{"num_hidden_layers": 25, "hidden_size": 320, "num_attention_heads": 4, "num_key_value_heads": 4, "head_dim": 64, "intermediate_size": 1280, "vocab_size": 8192, "hidden_act": "tanh_gelu", "norm": "layernorm", "norm_place": "pre", "norm_eps": 1e-06, "positions": "learned", "qk_norm": false, "attn_scale": 0.125, "bias": "none", "tie_word_embeddings": false, "parallel_block": false, "init": "normal", "init_std_qkv": 0.0245, "init_std_o": 0.00346, "init_std_up": 0.0245, "init_std_down": 0.00346, "optimizer": "cautious_adamw", "learning_rate": 0.00101, "beta1": 0.95, "beta2": 0.98, "weight_decay": 0.23, "lr_head": 0.00619, "max_grad_norm": 1.0, "warmup_steps": 412, "schedule": "wsd", "decay_fraction": 0.427, "decay_shape": "linear", "final_lr_fraction": 0.02, "batch_tokens": 65536, "max_seq_len": 384, "doc_mask": true, "train_tokens": 366300000, "max_steps": 5590, "dataset": "wikipedia_en"}
Each number is 200 + 30 x the weight over its row's rms, rounded and kept within 0 to 999. Layers, rows and columns count from 0. The size before them is the row's rms in percent of the matrix's.

# down: layer 10 MLP down (transposed), 1280x320, rms 0.0364, rows 332-384, columns 256-319
# up: layer 10 MLP up, 1280x320, rms 0.0492, rows 333-384, columns 256-319
down332,141,222,223,191,226,208,226,218,241,188,203,190,170,225,224,184,179,165,170,208,266,185,184,143,174,129,187,168,272,181,184,187,195,212,202,204,203,244,255,204,207,228,190,173,168,200,181,162,216,200,184,214,199,214,214,236,212,195,169,142,242,201,190,225,241
up333,103,197,243,211,172,251,202,206,186,136,199,189,255,207,161,206,197,178,180,230,291,145,257,204,216,211,224,285,218,145,219,172,161,205,169,208,206,232,179,194,142,150,146,175,188,240,150,224,191,226,227,252,226,217,210,206,200,226,192,233,228,145,254,228,148
down333,090,184,164,209,264,201,200,222,194,248,177,209,157,181,216,154,175,174,192,245,149,211,209,255,207,181,181,172,210,201,219,208,226,187,195,182,230,163,188,179,230,168,127,216,152,198,196,166,245,201,217,127,218,130,224,207,197,224,197,210,211,179,231,157,202
up334,103,184,214,199,219,212,182,154,211,188,194,164,212,205,191,211,175,180,190,199,136,213,177,206,157,195,187,196,187,192,267,206,202,177,189,219,175,223,177,169,218,258,153,208,220,167,185,207,190,228,212,196,196,217,205,188,266,206,171,247,225,242,209,173,196
down334,121,228,173,253,211,246,225,229,210,239,202,227,208,187,202,198,249,207,148,173,269,169,257,200,235,171,232,223,220,229,172,185,240,205,197,187,204,207,194,230,161,214,212,212,189,180,240,172,191,181,205,215,226,208,194,223,183,165,210,184,155,159,177,204,215
up335,120,167,187,235,160,263,162,161,172,233,157,262,208,188,197,233,191,209,197,211,240,162,148,198,215,242,231,227,209,230,182,200,206,112,224,156,231,196,203,179,98,248,224,229,213,252,164,186,204,230,158,223,191,210,183,182,126,198,165,206,200,251,258,205,221
down335,121,185,200,201,228,274,191,183,215,138,212,165,211,212,203,251,223,146,194,206,212,161,162,248,188,220,175,240,205,203,271,215,221,187,247,158,188,262,182,217,188,236,175,104,147,134,191,206,173,210,212,214,185,162,184,226,118,152,225,217,193,170,182,163,229
up336,115,198,205,210,137,226,255,173,163,173,166,230,228,251,190,228,175,275,191,216,210,207,273,176,186,227,185,252,171,239,209,237,175,193,219,184,241,218,179,223,152,147,190,160,218,252,185,194,188,207,310,209,216,190,200,165,200,194,148,174,193,230,188,225,223
down336,118,175,265,245,220,214,170,206,202,268,187,156,145,132,180,183,175,189,232,161,217,141,206,201,205,206,214,157,200,194,183,185,183,221,198,219,219,196,226,209,216,226,244,223,189,210,192,229,181,217,141,208,213,237,205,230,234,204,193,217,213,167,208,144,155
up337,109,202,234,194,217,223,160,178,229,182,172,182,203,202,174,265,147,207,256,172,185,209,153,236,215,189,196,161,201,244,159,229,159,234,176,182,144,189,198,196,160,194,155,242,200,222,163,209,157,198,146,190,182,207,215,240,241,235,193,235,201,180,209,199,225
down337,119,128,217,295,230,142,220,203,180,206,221,196,200,233,215,200,222,169,220,234,196,175,169,197,248,191,220,209,207,224,264,186,180,192,280,175,237,223,215,198,278,197,164,197,200,217,233,191,241,226,235,221,208,205,220,156,192,154,190,146,258,224,220,178,168
up338,098,215,213,238,153,227,146,186,180,166,223,199,194,229,184,240,234,213,248,193,170,191,212,195,156,256,145,211,214,265,268,206,247,194,214,184,176,206,171,243,205,214,169,177,198,167,212,207,243,213,172,187,203,196,191,235,236,218,181,237,206,262,218,160,166
down338,118,200,238,150,305,232,185,158,201,195,223,227,131,199,209,224,228,231,187,228,263,185,172,186,205,179,200,214,173,204,142,206,220,187,198,205,235,196,262,135,153,205,240,215,189,232,219,182,182,122,168,202,198,202,138,198,200,180,214,117,194,141,226,191,201
up339,133,208,234,230,184,217,227,153,204,179,136,237,185,216,189,228,204,170,226,151,228,204,173,250,186,180,194,186,244,121,180,204,190,195,267,201,255,216,177,172,193,202,271,141,215,151,216,167,234,200,199,224,225,195,129,163,193,211,195,182,221,229,196,175,200
down339,130,218,230,222,190,191,184,195,179,180,193,238,192,253,187,246,195,188,244,177,188,153,184,242,179,231,211,210,220,173,198,209,209,224,246,208,210,239,176,185,147,212,194,180,166,201,157,167,224,204,202,219,231,21,178,159,198,219,195,170,228,214,217,140,257
up340,099,179,145,155,220,193,224,148,238,219,217,236,172,181,245,192,163,237,206,182,192,142,175,227,122,205,187,164,206,195,221,233,241,194,221,149,188,179,193,233,195,226,268,174,206,195,142,209,205,203,203,216,171,207,190,255,214,206,173,216,188,236,209,201,119
down340,085,193,188,204,210,172,166,236,276,205,174,167,250,172,201,185,186,164,216,181,215,253,222,177,226,217,236,189,149,217,202,221,176,238,218,195,177,227,182,178,216,219,210,187,196,182,255,166,243,206,184,216,225,205,201,224,174,170,229,207,247,125,178,197,236
up341,073,183,176,209,229,186,216,259,220,214,197,190,146,197,257,171,241,236,150,204,224,202,184,204,150,194,182,202,194,226,242,207,179,201,190,218,173,206,180,190,164,204,179,173,212,230,240,207,194,220,202,212,185,191,186,192,201,194,215,200,197,215,188,207,203
down341,056,243,217,194,175,225,173,113,207,202,217,211,253,206,128,227,181,171,249,219,166,199,211,193,230,223,194,209,212,151,150,198,234,198,206,175,239,176,251,223,230,172,224,230,201,212,221,189,197,196,203,174,206,189,203,179,209,184,180,223,225,175,216,203,177
up342,103,184,246,204,191,275,151,176,179,194,213,193,190,177,202,222,220,192,207,243,236,160,157,192,162,261,158,211,152,186,161,197,181,158,199,168,190,186,202,193,167,199,271,241,214,267,237,209,211,219,176,227,189,211,203,169,220,203,210,191,195,190,240,222,174
down342,124,203,190,223,234,216,188,212,187,230,176,186,246,176,247,175,177,231,216,224,182,182,180,183,213,247,192,238,222,165,159,191,223,156,159,201,204,181,217,216,208,181,199,246,206,231,170,199,168,188,163,152,241,225,217,196,185,177,189,194,188,186,238,237,225
up343,111,233,182,173,156,188,199,168,191,177,258,165,196,182,193,202,217,167,182,175,212,170,199,143,146,199,181,168,212,196,173,234,236,185,214,175,274,211,209,164,181,229,169,299,192,197,266,202,215,229,180,187,191,218,195,217,198,205,230,204,218,251,199,222,179
down343,105,180,194,224,177,177,164,180,196,194,205,182,211,253,216,202,232,234,225,185,233,251,211,213,225,200,215,199,198,172,233,173,256,234,168,198,163,178,177,263,171,181,203,116,187,225,181,220,252,188,186,251,214,248,185,203,222,165,176,229,190,239,231,187,235
up344,098,210,209,265,219,258,162,181,212,190,187,197,175,266,171,212,190,223,179,215,178,172,145,259,209,199,208,192,190,206,197,246,209,196,204,224,210,194,172,215,218,197,180,197,243,259,228,202,208,191,190,223,224,202,168,183,196,188,192,142,189,207,213,203,210
down344,067,242,149,184,163,208,263,190,232,233,220,165,233,245,196,188,193,135,239,221,218,231,169,158,173,194,196,180,182,218,252,195,184,224,139,185,183,205,300,196,170,169,214,184,212,196,240,211,243,203,163,202,148,157,220,179,221,205,210,214,191,229,195,199,219
up345,104,179,168,179,218,225,206,199,198,197,169,253,162,195,245,224,191,203,151,194,234,163,183,189,170,200,213,201,233,182,185,212,175,209,191,176,172,201,197,199,172,212,228,235,197,172,184,115,247,167,169,199,236,200,160,275,178,181,197,253,163,202,165,152,204
down345,102,208,215,217,184,186,176,229,258,257,217,154,254,197,157,201,182,182,201,232,169,224,210,230,231,212,215,169,161,218,252,209,242,210,172,210,207,218,232,212,253,238,170,162,218,245,193,178,200,211,219,224,176,273,217,195,195,209,192,186,229,244,198,235,148
up346,071,194,206,138,142,197,169,177,271,218,159,195,202,184,163,169,207,182,166,189,207,161,248,135,250,208,184,138,226,228,158,210,174,179,196,225,223,195,229,161,187,194,201,209,198,190,251,221,192,225,219,197,120,204,209,248,200,184,231,189,199,190,210,216,186
down346,066,225,219,267,241,217,217,202,146,167,265,198,206,197,235,218,213,226,225,229,184,253,156,254,170,174,209,244,155,151,230,178,193,238,216,173,179,190,182,242,216,199,227,190,192,202,149,205,201,214,206,204,259,210,212,192,199,208,175,176,195,215,193,178,214
up347,083,218,170,185,279,184,211,202,215,174,196,189,210,166,245,218,222,242,202,158,210,194,199,185,248,151,158,231,188,201,179,199,231,190,209,203,252,174,169,220,176,153,209,178,189,254,166,219,214,223,220,184,202,208,195,218,224,206,204,211,177,177,236,167,228
down347,073,218,200,195,107,230,246,246,191,210,192,223,190,203,144,176,186,178,211,204,206,178,205,171,159,254,229,167,224,200,194,182,165,217,213,197,168,217,233,176,194,221,184,210,229,170,253,211,182,185,210,237,184,224,216,190,200,166,195,184,190,220,178,214,186
up348,091,177,220,117,190,193,258,173,190,159,239,184,241,207,193,196,238,197,220,228,143,192,181,245,186,233,174,182,234,188,231,161,199,230,233,142,223,214,192,230,207,213,170,160,188,190,216,220,181,160,216,199,209,213,202,164,168,188,164,179,233,211,218,216,170
down348,068,231,196,224,191,207,190,218,177,250,188,248,152,170,212,151,260,257,184,174,164,126,215,175,258,215,203,233,204,198,164,221,234,221,214,217,198,145,200,167,172,250,213,193,164,236,207,215,200,178,220,199,174,75,186,229,145,224,183,223,184,183,221,158,255
up349,090,197,207,193,165,224,218,167,142,179,164,159,219,171,199,204,236,199,209,222,277,191,149,197,214,173,222,220,163,163,146,208,186,208,196,184,274,177,197,169,140,158,185,199,193,224,195,191,255,212,233,194,192,208,222,178,203,199,149,221,216,201,196,238,173
down349,095,213,210,223,221,182,183,228,251,208,207,236,247,197,210,187,206,146,224,160,158,213,253,199,187,244,195,169,217,185,270,205,240,166,229,248,136,214,211,253,234,240,247,189,192,162,221,191,152,204,190,208,183,205,196,193,203,215,255,183,156,227,222,141,209
up350,121,181,211,190,177,195,221,142,229,188,228,174,215,220,192,173,181,216,238,239,198,226,222,217,143,218,171,174,191,202,201,211,230,154,195,224,246,248,184,191,202,170,150,190,198,172,235,186,166,188,236,209,202,206,213,172,196,234,233,196,299,271,196,198,108
down350,130,181,219,183,221,197,229,201,215,215,161,220,207,217,161,181,219,214,209,220,140,218,165,180,200,215,180,176,206,215,150,185,229,279,189,209,181,183,233,217,212,182,223,212,189,225,242,243,171,128,234,183,232,251,184,141,190,261,131,199,223,233,192,184,255
up351,107,226,234,257,226,227,195,200,224,162,167,207,211,216,189,220,129,211,193,252,192,186,155,214,179,213,170,190,187,183,192,157,205,163,204,145,208,201,212,183,166,229,148,238,219,246,163,181,209,169,195,206,154,237,221,216,223,239,150,183,219,215,228,233,216
down351,135,267,190,234,204,186,218,226,217,203,161,189,243,238,215,199,194,162,151,216,254,222,193,134,218,184,233,170,225,148,191,152,205,167,234,231,179,206,235,185,181,181,233,230,191,145,196,138,219,187,225,245,191,218,145,255,156,164,180,185,204,182,228,241,162
up352,100,215,211,205,187,168,179,193,193,194,185,251,129,225,171,228,210,245,213,197,182,225,222,184,185,192,236,211,205,192,221,197,272,238,208,247,246,180,192,198,186,208,217,158,205,193,217,104,176,95,220,199,239,231,235,237,188,197,170,201,175,214,204,139,223
down352,124,176,170,201,219,205,215,186,229,230,178,189,222,169,226,196,145,162,208,187,244,159,175,239,215,176,178,171,257,202,133,230,136,148,196,144,157,239,210,199,182,209,161,252,204,231,181,241,244,335,136,170,198,190,160,169,185,213,262,173,231,174,183,238,215
up353,120,227,223,271,203,168,128,143,249,150,250,179,165,228,208,198,189,154,228,207,173,222,225,210,226,190,218,206,188,194,181,184,231,224,242,210,221,211,200,218,195,285,161,215,211,177,182,194,189,190,216,227,224,206,187,193,185,195,189,253,200,169,190,180,213
down353,128,198,204,196,201,173,178,202,194,191,194,242,229,225,215,199,199,245,191,216,234,190,173,151,194,235,200,228,196,232,164,215,202,176,213,204,219,185,195,175,193,213,240,161,208,188,211,215,219,190,239,194,164,236,206,123,260,204,201,118,210,246,206,278,191
up354,099,158,145,224,212,217,196,228,246,148,167,197,168,255,193,165,143,187,160,186,225,207,210,230,233,244,177,263,220,171,223,205,233,184,234,170,198,201,163,224,232,169,213,156,203,244,177,163,208,181,206,212,182,224,177,195,195,165,223,149,213,176,203,223,193
down354,121,223,249,211,208,165,213,185,158,176,152,160,101,192,213,235,203,228,191,255,173,170,177,243,222,189,248,155,248,164,198,197,190,181,245,196,186,224,206,194,203,185,218,206,203,263,211,176,241,173,189,179,186,253,190,181,230,185,148,204,187,188,217,233,213
up355,093,175,191,211,241,195,233,154,198,171,214,203,166,190,202,201,199,127,163,216,208,190,210,248,197,234,182,239,257,219,185,241,224,179,282,188,215,226,227,163,194,249,193,194,196,214,228,144,191,206,232,159,255,220,182,241,211,180,231,137,212,257,236,158,204
down355,070,206,205,179,188,247,219,153,225,188,200,181,225,199,214,212,196,161,210,210,143,233,247,187,175,246,211,216,230,191,238,154,163,228,218,185,226,187,176,220,210,212,209,158,163,125,197,212,231,167,188,200,207,52,219,129,186,136,261,267,164,176,188,240,204
up356,109,243,171,178,169,240,276,199,171,145,206,154,235,161,206,227,191,196,243,196,264,183,275,154,266,181,222,209,157,187,239,188,170,186,233,211,227,217,172,178,171,152,172,208,188,197,171,172,159,211,189,178,178,225,210,252,212,179,205,248,181,214,196,141,224
down356,136,186,225,146,194,249,227,207,199,194,202,188,216,211,147,215,187,198,237,198,165,222,227,188,184,238,223,223,175,245,207,206,202,208,169,225,162,197,219,232,189,239,192,184,192,182,203,215,124,214,215,229,210,231,191,214,228,237,191,172,240,266,167,179,171
up357,096,191,205,241,207,247,166,183,178,157,170,242,132,186,221,241,159,221,181,230,197,122,202,148,203,198,194,193,222,204,163,214,283,197,207,175,237,201,214,217,118,185,200,206,195,258,126,200,209,221,191,204,213,234,165,239,211,246,150,182,196,172,294,192,234
down357,068,225,200,213,157,207,188,207,234,210,196,179,216,220,206,208,197,179,224,188,180,217,242,210,183,232,202,190,230,198,229,219,170,202,181,198,153,258,180,167,223,210,233,221,155,136,201,205,209,177,222,185,236,89,222,188,204,189,154,196,199,246,133,193,183
up358,092,206,186,286,225,247,174,223,216,200,195,199,233,215,242,202,179,205,174,182,218,179,195,207,202,211,193,198,257,157,193,184,174,152,213,185,145,223,205,233,190,248,232,194,200,171,201,154,228,166,222,207,196,192,196,210,202,211,206,223,194,210,173,137,165
down358,064,214,234,178,182,143,245,204,200,201,224,192,182,260,204,191,150,157,185,183,193,195,225,184,225,161,182,191,162,234,221,177,154,221,227,189,207,203,179,167,218,166,154,206,210,257,202,209,230,210,209,207,217,155,188,247,215,143,206,195,177,190,227,231,238
up359,085,147,163,220,181,229,162,174,237,168,191,235,253,238,198,211,182,250,216,200,188,203,208,192,205,215,175,156,181,195,230,177,174,160,228,146,164,209,174,207,156,213,191,209,226,262,222,191,243,180,196,224,144,238,168,252,228,215,189,112,252,202,234,224,177
down359,090,191,200,190,239,255,175,151,213,217,204,220,245,217,192,212,206,185,224,207,159,182,193,201,193,205,206,211,208,188,223,179,203,181,233,143,188,180,176,210,206,210,203,184,189,237,193,207,212,237,198,205,180,51,168,213,203,243,195,158,243,228,170,205,214
up360,097,176,235,144,256,261,184,191,209,187,201,128,167,179,167,230,191,193,229,190,188,214,219,237,247,205,153,162,181,164,179,168,182,217,198,210,185,212,155,202,212,221,239,189,188,180,264,193,199,226,210,243,213,188,205,241,195,194,196,175,231,198,195,191,188
down360,097,227,194,174,219,130,219,194,219,221,197,216,197,182,237,160,217,178,249,197,187,208,180,141,237,250,222,243,178,166,211,150,210,161,201,166,244,222,151,218,185,201,206,188,151,197,218,221,184,191,240,182,201,155,215,165,187,178,178,213,211,138,221,193,219
up361,113,165,186,201,203,239,264,152,180,148,204,177,217,200,212,230,172,174,155,211,243,162,221,165,203,221,192,213,213,227,195,269,184,187,242,214,221,206,169,203,159,184,214,139,203,214,219,215,209,201,240,269,184,243,178,155,182,179,184,169,189,190,232,194,202
down361,112,211,193,211,174,148,149,193,184,240,161,245,182,158,195,248,204,150,240,197,217,125,192,255,225,182,149,242,122,206,174,161,174,146,205,185,200,189,168,218,195,209,200,208,179,217,185,174,164,193,193,192,182,106,194,229,182,149,203,176,180,224,216,186,210
up362,103,111,164,186,161,182,224,213,164,207,181,249,216,216,208,182,230,191,214,201,187,211,154,158,229,209,219,194,239,225,173,241,167,188,210,188,228,208,184,150,175,202,272,171,216,239,173,211,165,165,188,244,211,202,142,137,172,181,204,204,200,193,181,229,143
down362,094,243,232,254,221,188,210,188,223,171,185,177,177,186,170,231,222,222,108,245,222,202,260,254,155,194,221,200,201,149,182,164,202,243,187,200,175,189,202,242,180,246,128,261,213,203,204,208,219,207,210,159,249,213,218,259,217,214,232,215,151,189,172,233,225
up363,088,182,204,188,259,252,176,211,223,209,200,142,167,193,172,194,242,217,264,150,177,123,150,160,208,190,202,163,191,181,219,223,212,188,235,174,189,163,193,221,178,222,242,173,261,202,185,187,220,170,187,195,223,246,225,245,205,212,187,194,192,223,254,190,176
down363,069,230,181,176,212,165,196,198,206,200,230,220,161,144,174,168,199,200,166,195,154,194,242,237,202,130,204,182,173,185,165,175,234,171,207,183,218,160,175,178,219,196,189,243,237,195,183,216,225,230,189,197,212,133,160,199,116,183,212,151,214,207,182,140,298
up364,088,148,203,240,228,200,152,194,207,198,187,215,162,205,163,202,203,186,269,189,188,203,228,137,152,229,183,193,229,226,183,204,204,193,192,227,183,197,162,234,190,199,190,240,200,173,150,206,219,192,228,186,209,217,240,242,217,184,167,195,254,247,183,191,212
down364,090,225,214,208,185,219,207,198,216,211,169,202,183,180,209,226,212,223,140,179,213,204,177,280,246,160,196,146,204,204,215,216,228,164,199,195,192,156,252,216,222,176,196,160,190,267,254,239,169,215,241,191,223,113,181,219,170,191,215,201,121,184,225,185,201
up365,099,212,195,258,188,218,196,261,175,189,241,217,228,209,185,229,223,159,191,174,210,211,162,158,186,246,199,186,227,238,235,225,149,199,168,177,192,218,208,145,159,208,218,177,207,153,150,203,153,201,182,233,202,199,216,188,257,219,146,221,225,197,157,190,135
down365,092,283,173,201,152,199,193,224,202,172,155,229,207,187,225,228,174,210,188,211,230,166,178,165,219,136,186,232,206,204,181,238,269,166,231,201,256,147,211,163,180,246,228,220,178,250,178,179,175,164,190,241,206,171,209,248,210,196,180,174,162,167,255,225,232
up366,095,240,234,256,194,255,205,266,168,181,238,262,230,219,185,228,172,182,217,173,202,192,137,212,215,173,184,195,214,262,186,206,165,226,204,197,188,222,195,130,165,215,174,226,180,196,152,199,223,198,151,207,193,254,155,184,209,225,202,238,200,229,253,213,189
down366,079,202,168,232,196,218,226,216,188,166,175,226,226,186,227,203,175,213,169,216,175,155,178,182,185,184,188,172,213,192,204,189,207,200,198,230,200,183,245,156,251,207,177,185,164,182,235,248,186,193,219,181,168,129,217,249,167,177,203,175,173,180,262,160,164
up367,099,165,236,208,177,210,219,209,187,199,161,233,127,196,170,205,211,217,171,237,175,190,222,206,151,285,197,223,203,205,228,223,210,190,160,201,186,197,113,216,169,265,248,144,201,237,236,237,185,259,181,229,255,188,160,194,224,222,200,201,239,257,226,181,204
down367,103,199,200,221,189,201,182,209,287,198,180,227,203,232,253,178,208,266,173,223,173,165,213,239,183,198,201,159,211,227,211,193,230,183,240,208,226,232,209,247,193,224,152,202,150,194,229,204,173,201,242,192,215,27,170,196,195,181,218,182,218,211,202,202,197
up368,096,184,213,165,254,193,220,164,220,182,214,187,228,208,206,184,205,191,210,195,193,160,175,182,218,258,198,196,185,214,156,235,155,192,232,200,194,238,191,219,161,147,263,158,200,215,168,252,219,238,149,206,148,207,202,180,248,203,218,135,249,190,250,202,151
down368,110,196,237,208,171,239,204,230,187,215,184,231,197,205,199,226,185,248,189,202,220,222,214,198,173,165,189,230,184,200,243,207,228,199,142,197,205,186,220,187,227,225,155,208,202,205,231,186,156,196,280,225,237,229,216,179,184,203,185,236,134,221,163,238,234
up369,107,221,202,224,190,187,216,202,230,175,197,258,231,201,213,201,221,203,209,216,201,190,162,164,206,216,227,195,186,196,160,235,215,226,195,214,193,208,181,160,118,195,253,134,213,226,178,231,241,118,167,209,233,218,191,154,188,227,192,152,186,167,207,165,222
down369,124,246,183,199,133,216,187,234,189,170,236,210,198,198,219,212,250,177,179,176,224,222,254,234,218,199,171,201,259,187,213,193,235,202,221,226,159,209,224,229,221,210,175,185,210,145,217,137,154,232,219,189,223,205,163,237,182,196,198,238,229,178,199,238,181
up370,099,184,196,187,208,238,185,159,223,149,172,187,133,228,197,200,202,256,233,234,192,182,198,208,200,251,169,197,230,177,239,224,209,189,216,143,216,264,177,191,150,219,148,183,215,272,199,199,158,171,183,217,185,249,195,182,218,207,204,173,262,230,264,203,201
down370,080,204,205,220,217,204,199,145,254,210,240,198,197,239,188,158,162,203,217,227,222,211,225,227,159,204,187,193,193,224,228,211,234,175,205,141,243,160,176,233,229,228,191,204,216,261,194,220,171,194,184,183,174,105,198,217,172,210,232,237,201,240,179,268,208
up371,102,190,179,235,216,204,226,210,218,205,209,274,234,164,184,198,213,107,256,220,187,193,238,118,228,214,146,182,213,186,249,201,189,167,221,213,167,254,197,222,161,170,218,189,194,197,202,212,218,221,211,233,207,214,214,254,207,202,195,207,248,224,196,204,211
down371,094,207,204,236,121,177,189,241,195,193,140,155,244,246,255,213,129,230,198,184,237,249,197,232,160,190,208,235,190,163,232,201,226,161,195,207,197,218,195,191,230,200,170,220,207,195,174,177,179,222,153,222,223,224,210,188,178,177,203,176,196,198,211,275,137
up372,111,248,172,194,202,180,176,243,207,183,167,227,212,203,179,201,185,173,201,213,219,126,162,155,195,240,170,205,244,186,229,208,205,194,226,244,129,220,205,164,179,182,238,179,211,203,251,151,211,174,191,216,229,198,220,174,219,193,231,200,248,207,230,174,184
down372,116,211,151,195,204,209,236,209,276,226,180,198,143,243,225,180,210,276,204,192,242,206,269,266,199,187,183,175,243,171,179,168,159,176,142,225,234,153,204,231,180,169,207,227,199,235,160,244,193,220,221,172,214,235,207,298,194,216,193,237,178,210,202,259,191
up373,100,151,195,226,185,188,168,194,231,215,204,256,137,185,190,221,221,208,208,189,177,134,212,196,253,197,162,242,207,141,237,182,172,169,278,173,268,190,230,227,214,258,213,193,201,212,224,202,237,200,197,172,196,197,155,206,196,191,224,184,237,206,208,231,233
down373,116,225,242,184,168,190,215,225,199,207,218,216,272,227,192,225,176,201,248,226,211,217,152,219,208,238,198,169,230,213,164,185,182,194,151,208,152,189,163,198,198,220,183,170,211,245,220,198,179,183,203,237,183,278,193,243,187,235,219,204,186,209,218,210,155
up374,093,181,211,230,223,238,185,187,208,189,159,211,215,209,182,243,214,187,178,210,200,179,180,222,235,230,182,173,214,177,238,170,202,197,227,141,168,233,187,199,179,238,173,204,220,267,168,201,198,185,168,261,204,257,187,197,210,217,201,188,235,212,241,183,179
down374,070,199,206,232,229,226,234,181,204,192,200,215,200,205,177,240,168,214,173,209,158,186,240,229,228,224,165,209,182,202,196,187,233,184,189,158,231,196,211,223,112,216,185,199,221,269,157,233,221,222,221,259,216,123,208,204,201,216,235,185,218,243,182,214,263
up375,096,255,218,209,186,221,221,209,226,183,223,196,213,186,222,214,242,231,171,203,200,205,145,217,249,167,210,189,167,106,244,201,163,240,238,187,201,188,199,186,156,148,212,177,225,233,240,239,224,184,263,240,187,203,156,168,213,201,206,126,211,234,188,218,220
down375,079,170,190,192,217,226,210,160,170,188,141,209,239,188,127,171,146,189,230,199,195,233,253,179,146,218,157,190,198,260,219,197,250,182,201,214,180,238,229,257,251,242,213,168,190,172,178,164,115,183,156,233,191,155,191,198,187,199,207,252,219,187,206,171,173
up376,073,224,214,208,165,169,173,161,175,193,253,170,162,163,221,195,232,219,197,159,249,208,176,187,221,191,134,207,164,186,213,221,222,189,221,210,209,168,191,147,203,165,178,166,198,237,199,163,232,201,199,215,227,215,197,220,173,213,214,243,186,119,188,209,169
down376,071,199,220,197,204,244,241,247,232,210,164,199,244,231,177,192,195,179,214,243,162,176,213,190,183,213,236,211,252,215,183,169,178,213,193,160,189,226,221,259,194,272,243,256,199,150,217,257,188,209,210,203,173,196,200,203,222,182,186,171,219,308,226,183,231
up377,092,163,221,193,155,162,211,189,219,218,203,156,240,180,199,207,154,206,237,199,178,212,204,186,212,232,165,186,217,209,209,191,226,220,191,220,152,239,176,165,197,237,240,149,205,206,246,175,183,223,244,248,235,196,170,190,220,201,179,156,220,213,208,211,197
down377,052,206,232,188,169,204,215,157,159,215,252,160,232,233,168,197,230,214,200,190,169,195,240,195,143,183,219,167,193,185,230,173,202,179,192,219,195,229,241,192,193,184,202,245,177,247,224,238,238,234,248,216,152,90,189,210,181,204,212,229,227,185,183,174,219
up378,123,194,201,195,221,178,177,185,177,179,183,225,163,160,202,184,149,180,240,202,188,178,204,209,156,262,183,177,177,184,216,184,232,153,231,131,183,199,216,175,193,203,227,231,196,226,162,182,242,223,190,186,173,229,231,273,183,194,200,225,233,206,253,213,217
down378,139,246,209,209,208,210,261,204,218,197,221,161,208,221,209,235,206,164,270,194,176,212,210,123,181,210,152,246,219,211,225,133,218,267,180,175,163,130,219,241,181,251,197,164,209,211,207,179,236,229,190,234,190,212,200,190,202,221,174,200,198,163,172,164,140
up379,100,186,184,234,221,238,167,211,210,184,219,161,191,209,189,213,224,177,190,209,226,182,190,192,226,186,203,157,218,190,224,204,200,206,209,201,267,231,193,232,216,204,185,206,197,267,244,208,218,237,164,199,118,201,145,214,165,216,201,162,193,178,215,208,176
down379,098,158,201,171,173,132,244,190,136,180,173,260,172,168,224,186,162,173,277,155,198,166,186,188,250,213,209,199,237,161,176,163,202,181,212,149,232,197,205,216,261,256,205,165,167,176,195,176,194,215,207,219,150,168,206,206,213,223,148,200,255,205,218,200,215
up380,095,210,184,172,150,202,190,169,168,167,193,186,202,196,217,230,239,247,212,216,182,206,212,151,159,205,230,186,157,217,231,220,232,182,225,226,166,207,149,177,158,185,248,210,182,178,145,203,149,202,256,250,269,214,229,215,186,182,192,210,205,179,199,214,145
down380,100,199,205,197,233,152,198,230,220,210,200,169,172,192,206,182,181,174,163,215,218,213,169,277,248,211,240,146,231,184,201,171,155,199,182,171,233,174,221,202,206,202,138,222,187,223,253,205,239,187,165,189,137,222,171,242,219,206,174,235,203,183,187,182,236
up381,111,254,203,170,161,219,261,194,187,145,204,171,257,179,216,195,252,242,222,154,236,175,219,178,183,206,208,171,183,163,226,253,173,176,245,155,206,214,226,192,160,221,228,167,210,207,239,210,220,211,215,251,159,230,166,225,192,214,182,178,246,192,210,173,151
down381,110,165,200,208,210,267,179,156,179,185,212,132,201,233,210,191,226,200,172,205,146,183,223,159,233,215,163,197,171,250,246,188,225,233,150,216,211,156,169,218,196,218,202,189,208,184,192,255,149,196,219,151,218,141,234,180,252,209,238,223,199,215,167,180,160
up382,110,168,228,189,211,245,193,174,189,136,217,176,170,198,161,232,227,142,272,281,192,118,171,243,188,228,196,190,201,221,204,217,205,183,225,134,222,202,189,204,191,210,208,189,202,216,220,215,198,228,206,202,216,236,202,194,202,233,187,202,261,191,240,217,209
down382,079,179,168,206,177,170,184,185,181,148,168,246,156,212,206,279,200,159,182,152,211,242,216,204,202,193,192,206,160,215,167,217,209,175,159,184,193,212,181,197,191,223,209,172,165,178,180,218,207,238,194,201,223,128,164,257,182,186,172,153,185,218,208,211,215
up383,094,188,203,186,170,195,241,134,179,217,229,158,245,191,191,207,220,262,176,265,232,153,210,187,212,245,211,173,222,227,209,162,167,155,248,179,189,261,173,258,170,203,221,190,195,247,202,216,234,223,212,257,200,227,206,177,209,219,162,201,210,168,240,231,177
down383,064,209,199,237,225,193,186,221,270,198,205,201,174,165,213,135,176,209,190,261,181,200,232,252,187,255,213,195,157,229,170,231,194,127,219,183,212,234,204,183,191,180,173,252,161,272,217,196,163,198,215,162,163,43,219,226,194,176,223,228,202,174,199,211,214
up384,098,144,225,224,245,249,190,190,204,194,179,179,188,216,217,240,201,217,198,210,192,201,183,203,195,178,208,190,217,163,225,198,203,196,236,218,233,195,197,244,163,194,218,189,201,240,196,193,243,195,167,177,175,202,138,257,234,206,162,136,213,178,225,177,195
down384,108,225,241,193,165,205,233,186,140,159,189,209,211,213,187,218,193,171,270,191,203,185,205,218,192,212,235,178,194,178,146,215,170,224,176,168,204,200,194,180,181,222,214,201,159,172,178,186,190,252,172,180,215,97,234,166,238,198,226,204,190,213,212,180,199